config.toml
d_model = 256
init_std_up = 0.0228
beta2 = 0.95
batch_tokens = 16384
Each number is 128 + 24 x the weight over the matrix's rms, rounded and kept within 0 to 255. Layers, rows and columns count from 0. Numbers have three digits each.

# up: layer 5 MLP up, 896x256, rms 0.0421, rows 135-159, columns 0-127
# down: layer 5 MLP down (transposed), 896x256, rms 0.0324, rows 135-158, columns 0-127
up135:127160145107143115104125138113153103153123129122163149111137124113109141123145123130097136138149138132117148168150104065131120143152158108136120123116129115145124147101122103148125127123108113139125123158129119107127077088130126080116124130150108141172146117131126165113106119108130086142111134122158083124116158114149137119128130136141101136147125132130124144168156126107159131133116
down135:121113154146188120139108141162163116135098134119101111169120107129147118144118097135136119088144130107133127132108138162133127157112120160117128101164128143123126146129145080122130164158142145188102112135150113111145164128126147138140164127129168143123119162170151115111111101120110113110114106138133131115121134117097145169144146136130114134149159139134158138108135120152123108110120
up136:139123108124127153108135182111086153110143139112128130096119134111099121119151190107138138094158142127134140118143126146164124158149146107133139096124092101104168177139123145134127177141107114105124126082116135145143114144119124182098113145166163134143150091135163102107125144182124102141150131146126112116114107135094154144182102108160157105112118145154129141079135145118134137116106
down136:106143176078128062134121065140151131115151141135145113149166090140173084102143151090105117126107132162123127144114153100140143161133123094149122167157091188148147086113102134177111115114194135087177140126102145115135152107181111115118133122144100105112138159145118136153166159094136148156145128101107081106141109151134148129093143130130106162137127138120162133141095118111138120144144
up137:082106128109129103142125149111162127148134131105093150115102099102130132113146115195094137189070116092114123136099137074152117144085194112087140105152141142138097112137107128160099109132118126147140137148106138104128134145149134138159113155185168086099134122143123143151165144100126117086167159129118133128155147143120146153163144107092104117138124109108151133129116107129145134155122
down137:110131147154138105132179162151110134125141110122145101135197150151138133185140126112170104102155156123175140141170127147118121106173083143164120132102123152099112133151176060124103114160158124097139134140117092148110117100118106131125173127120145148133124146172131102120153134144141155126119111078141143164102145090091142116079134139127131118156136121074086133109125101151107095122094
up138:149116108151156145101122113095125153142141104106077100128109151131129110140131118122132131152116134120153111136145154096138140178111127157119116127121121132119122187190133136120149098134127121102115113079085101111139102126154116133160100128170149134148157123105152131139147106127137074127114142155157124165125127170106146134123131115125113157103120115114142145112166117101117126117112
down138:140121164101161153116083116144118106160129094141166163129101136127107128130152111127122141123145150122156114087126134138128134088168127170139116154127164109149117099101132129096107177136137122148144112138164089129118148122127131151094160112136168124140102155196105140146143114114085146093141120160115123117114141141125157089132107139133120095146130148131143091183133146105142143156174
up139:100131150103088116130135143095173112085123127137132133123139150139117126162126135126146164142129104114098122113123121159131123128171151119114149146121125141099105126118146168110114145152138121126127112128109154130140137153084134149108132135130137135129133107127137129115121165120098116129119131173089098069135125152110148089114133144084118098156143138120127134092187121158132141128096
down139:131154134184156156131127118158105103145072113107147127108103125133133143153174122132103099129119124073158136104125125154117145151110140126137147141155155089138108151128107097129138151133124149160088113123115117129111151086118150098141104129140127121133133135142113142135138099128171094165126125138157156157118122116151123143153151087164153128108154126122092110132110142112113105116130
up140:131104126087125120178138114117092160160176138124130121110154125095140104120113133123151148134120140139141128117113124147112122140146103156111136092136142094096165141161167053125104115143108121113139132116085148101087137135075091117128139118135124118128150148123088145160124125110145144181117122131115128094086098127156108147141119150145122120124122137143131127108130111158158110138112
down140:117112143163107161166127133140122135122136108152107114120166151127108121093145121122137136136153091109131127156103088135124117116117091119149139123135149161144151118127116138134135127119121123132147139148155120148095120136168144079098179172132135144130131139133136103102198163130133100082134116110098139132143088109120135109110134090101180133093099185121124131147143125113152116144094
up141:158151168122123113119132150117162106124163133124113108144148126120120124137141149156116125161126149165117123111141122131134107145100111146092128168154152173129156144104107115138180107112128114113137151125130099122120109117141133132134166137103143101144106111125148144147156057112141111139117100128129079109134122143142087152121131112165169146191115131144142142112151083158155144097113
down141:093129118131130121150095108139103099098103104147112168096116128130171130135133128078141118105126151098114119153153148143116163128124137118143159067146075093146137123147141095117099112153158116102127086140128082127122134133126064135159078120138172150097113150147112115146120142110100089134118130147140151151134126117132175124124130114146091116104115117117162117148145159046118091122129
up142:133136135116129128087141160098175186141186121081123084074127139190122120158133127156122117136175168147132129138102150141132114130090100124100143141117081159090104122157148092194164114152093135131152148127125101093074121107091163091091123189142162140154107119096128165191087143111159153130147163134107168113092076133108161167087114164145136119157178145141112113165100142151144164113089
down142:088123145111136125143067117133113116132074088129115076110109146148112134146131136136116161126149135147093132170150142142136144140144123133094180123092152135142123125176058149149111157160128138126102123132126113140119116157137188050060142113129120135127119185147101176113113134119136189169092113113166166119153170101145123161123181148156133145124114142110048117141104150113153140148125
up143:077106123142140126142116186135125126111118186151139129113125159090108121096136071120117111123159093117139104119109184106137095115126132105152124129110114112105146137121123124154143162139120111162109152099079162143112112108123144167165102137159157193135138125163121143152104126132171132130127139124109117105136129091153129079137119127158155104150117114176146144124146122122138136110108
down143:180120150100130106138127129070162128110159095103135115128099129149163133116131150112137132088130128147165191105157082121133170111171116161101108135153123114148135148183135069112180093120149119110147154164118150093105133144147133086156148130120100150091110125110111113099139156140125119151146119096143146143105115133099124136146080141100118142132123155130124126109136120133110090155156
up144:116132100087136098098106099151160149107156082114114110095086120148138118115145129138068133144139110119180132169109154109146108117158092122111107111095151158106139112123112135119130146122136104123156160125117100174122075129127133089133094137164151098106147102096110168129074112151129128108148093128129120158106138173136147147119134157115153131125132158129190165124123113106152169126138
down144:130160128116112120148126122108138119156089139140114141121101124085103181157158098150159093105138149152137119089177128116155136136135150103157064168176175093121144183140153100143137147130154173118112121178148125153155154109168167131133115158086130142128125131163123130153174099118153113140101094122149136181154163103132148129114173105149095160137096123158107134110132167129134083112153
up145:087128175091149138127152101107137114151107125113072106136108180094138109136071151142146138119155084108124165091100156124166121115146091123118104177149130127139135131124124108177156139128093134111131123158140148133147094126124099119104121092145115110111077158146129147111158105151128123148109113159142118132116143107144182131146137123119137152125117129134163120113112130119184089141157
down145:122148145100120101120128121165134150111178112125169151135163130125112160124179150113130110144088143120148161146108148115109179138085155129141145111109109082113133112088155139104114125133116132141120122061108169143168134135123134121137126109135192144154162091104119124083097155138140116100158136120128178144123088140148103104104123119152146162112086111128106120143171135188132137129116
up146:128092123104129179080120132129127104132109132060146130077099122137111139158119142077126138146173164080106124162108171116146166114135145161115140104143124173085078166128112134141135120080116105134172141130099096137110055176104141121105120157129185126172070158117134116128121155141173105158161155153091165148125116119160118146152092114130161139105117111108151103133113119143096125166126
down146:104143108155126208115165094082188150113139102125119127151138131125116119126116137131161138134121130153144138122118118133164094129105124093117110160169100086129133131106145081108154084103161154082126143119089116164149119134142155129154132112095187123153107114133127123140167155147102142115134164123146097154122141134088102150096120101101166139143096132117124167152170162126098124157100
up147:117154086157161140148088121101093158150130143152109120114114177144112139176117116136142141112109123127101086168125179098076163143184187104104131118139054130139119182126128132103131144126109109115131133130105137106108143079146153153115126115122119142113087137159138118107070166149145136127103146154170145086107142124123126096141099170149096130130118125119117093091130106091110104109127
down147:143114180126111110100092110161106116140097133113128119137127086109092124125118129099111116122121105121171130089112101156133118136142082170172092154144116139131140121138109124156138122120170128105186128138139128110137113135145132119112156140185092162163151144133120155139135124122164143123134128092136073110107096160128123142116142156041168153129104172137101144185148149118173085110127
up148:118129149105128137143137165148101148161120141136147126101094102098084124204124158089119107149119152147135162099117095125106135095133162120153131131167163134111107190128127135147113124148104119089163149129167120128156088126122147132124132156097117143128121142110100162169104094150132090108153129136136065151148103102097106110131158110170136152148098153154080115077123109075135108107116
down148:125085116103102130119165165112137095107146070144107108155168121175171101077167130166138115110131130108114094151089144122114121152113112084095129157102155158151138075140145148130083129118129098143160111111137104116159169152134132158141111087165139167107087113163130118098135110106167117163106118162107175116122118116148123152105123157085107116128170118094157139133142098140135133151060
up149:120149137092116181137131120105105164106146127123132128112084110129130091149130085103118133161118144152144172138100133153117160134145155207182136165129122109151153138176143118120137119142071124107202101134139093124126090134138145159071107160135141154137131117134106134105121143162114090118143160111107125137119115112143126090117131120132131111147120138118133078138100131083109153136150
down149:100144104135120114154140168149066144131137136121142132121116112105111130116113115097115149116136099125109104124158141110189144082118125113153149117142098094152105132098142162132103123144152123093114146118135142102139140124151102138157144116158169124093118081085140117156150127103100149130156146110141164148170123108136112166114126171140142111103086107130168136097095143100138134133148
up150:137117100160143120160117154118150161120178106145142096166075138125074117125159103152136126078137142091151147143075144148131102157141127117122147087171104144123123111177172133125179142118132046177136154098119132141119107172086121147148091141129150140139138141155136174161111117123140147148133129123129127142150109140133144138163176110195098080133152149166134113119176126104176120147103
down150:119136138111119154099164140158157099150167134139092124078134135133168135102121111181139123113158121178168141131139110129096105119127131105136109148094095112130111114126136068142125098104163184111151109138157120187107139163155139089155170127171155116080105127178150094115168164113121155106120101112140166097109152129178143105122139132076087176084149153147159121155148133151153127124128
up151:133168140124135139120137146088145153149163152171132089099101151138127140146138126119115129151152125163072153126143104100155115093119143158094132126066133117142123125158106144129112114124103109092140154110118118116136129135133142123116155130148132172132151131100155150129121149135126124130159122108117124145131157101153147121124124150128106098106129127135111155163160121124159098117123
down151:144109091144130114127158135200150146122103145137145113132072142127123130136136100135122137102115132102151134127140175137142136130114091121106158124155128112149117147162143137166119139128129115159132092162120115109133146152122133113152126114152111137113101147172127143128113136137113145127117124119138142119140083138119112143128144146127113109128126166156139119141092159112153133128076
up152:138140153128152134131117134138128119122126125118129121132089161097119136097124152172123135108115148088134142152134113106120149156105176133110108151170169134126141140132134139184147095086122167105130127145159094110152070116164176136130128116108160108130113177160114108129142139145143140151119182146137122065138156114119135139109177131133141128148086139107128117119128116109142088130136
down152:155148100151129090120128142115156110144129144129125072151143096129151109112143124097135123139129105164143103093109140103134092144158131102135126104107124117121128107103132134101111113174163117129135133135091136123163171128090120125117093148144102110124161064101107130147126112128157118139137113112131115150111110141125139099108103110136114130090114108121132102145153102129147151153124
up153:171188148122115128139143142153136158164111157144143115108092146132128134113157104102135148179108116136098127159119139127107115158125164133109130151145119135113098104130123059119125143081093099151146137121103117130111132121150143121127099132140114129152121167119091106149088104105120120123159151206150140156098109125153146113100151109138148112156174154146119129161124121156153162118102
down153:117162084161128142144153127088176127117167089130117154120177113139152117136127130126154153088164150136088085112128150116118132131109144135178129138091153116130149162120170135107134130173124131136111109139142137134100142133099137123126137153094179156128124101140130093100115130110138120097059151107103116119186110114112164122143129171140099111119141107135159135094083124098112157118143
up154:142129150149138114130131201141126135128181127138136124103086155147138121138104075153065136203125119124124127136146153120149126146189126109154114124126121155127123134133116130139096118146096102126118153117110111145123114129125146121099110093150162125149145137119165167134093133090166096223105142117136098129158175127127128121139113142126141089115142156134157134132135099098134156134130
down154:112152107126127117084135154140127160114127126139157147153189108082105144159115184154149078090184117084113115152162132118118146117092145144156117158092139140152091103130129137127126129123153167142096098157090074104109152125103136105148125134132123145109140127119140136150140129139170134093120124093118118162091102082138128182141132167093121148148161108090137155140137190155093160112101
up155:166118128101137141098147106130113148115117120134138135103135137131127110137132109108128135138126126133205131134106107131123117175150118075104145104129116140127067146135140100096145100107147143134127130107138098084149109159107152164129157113133143129158146146137112133110122105158116071112106167109160122117096106103105149123117123133167154089121147144121185114126154138100120092107117
down155:100104141119157132122090160117123134129143125142102081127146143080127132158154129136173119140134144124082141129123145093163127101118115177152109181133151129123181123140117143099123119123165079112109149137127117146129157127137141138088130137138149149157129134138143099117107129117155125192100125098136147134150092101109109077139117149104118133078097125137111134131130126127136187107161
up156:133132160142136122165143091165183109109124165104105113127134140133129131108149113116139130131131125093121114161156136149116143144134141109184138143098116104122113145147160142149124154118146138127137122131150153139111090130143109096110155098171125177140133129108139122101122121169141140074140143140156104128139097113104134147129130178079148150141138092075134119122125097119159115183129
down156:140174185134143149125120090111091110156115138145144114143094150132183138141090093158161155145133154159129139121133117118130121114151146155133130140151135126129122085104135137134101103129143157150110090122146103149117157135105124139136163141087170138147118206116093121158135147121128136160097126130079133133120142122126116142138125123144147128149135125119114113148115125121126144112140
up157:158095134122116124129135140129118120123127126085100146082152136167144115117101140141116130131144124090121133123130157130133136112162124116150107139151124119128130153154132126131128106111095127133112137154112103127136099116127169105099104089094139126112151141103116113139158183150101112106103121162106124121142139128125146138141108106154145131148120149130121130119100129118108132128151
down157:090129123139167129152160122116135126155114143130137117145094084109111143140163108145131137185112145160134130120137125104152122156112127155104141119134126144097127098120117137161129126132128161135128078122121119126143156123168111139151135151170124117130128078134114146142111075109123131148148139117126137110126107127134122108099131168125115139116136112124096146131101134148151135139101
up158:096125125138134109136128162171127130146135142122120125126134124109130167136152154121112105149142113065120157106108165085116114117138107094143177136114112125129130142134118130119144192121130054127179193060132090129120098136139140075147097090119108107154091120131141168131112139120157101124125073139094122161134130137118139160126161117149149147120139125142137155136142157125189129130099
down158:168090133111131134145123106100160116118125153132133115112148094144078112082075109138149163128141117139118139168126137122143129147116168126156125099137104131105128085164138098129100122082146105102110117106093116148099125157124134140107117120124149176133136133115131165112141110109126117128156136125149119123151122117120115124116164117079137120122144162107183106166159111177106085153142
up159:133162152125117135117117109158109129105105136140178118121109150098138106139130104094130112130100099080125138144134128140115121091168147160200145139124127158176105136120152114144147117130105120134124133097100145111106111089115138110095169095123118138124153080130150155086111145113108129146123157154103109127084123154117118151078137121143160069142161124156115125089158108114096156086129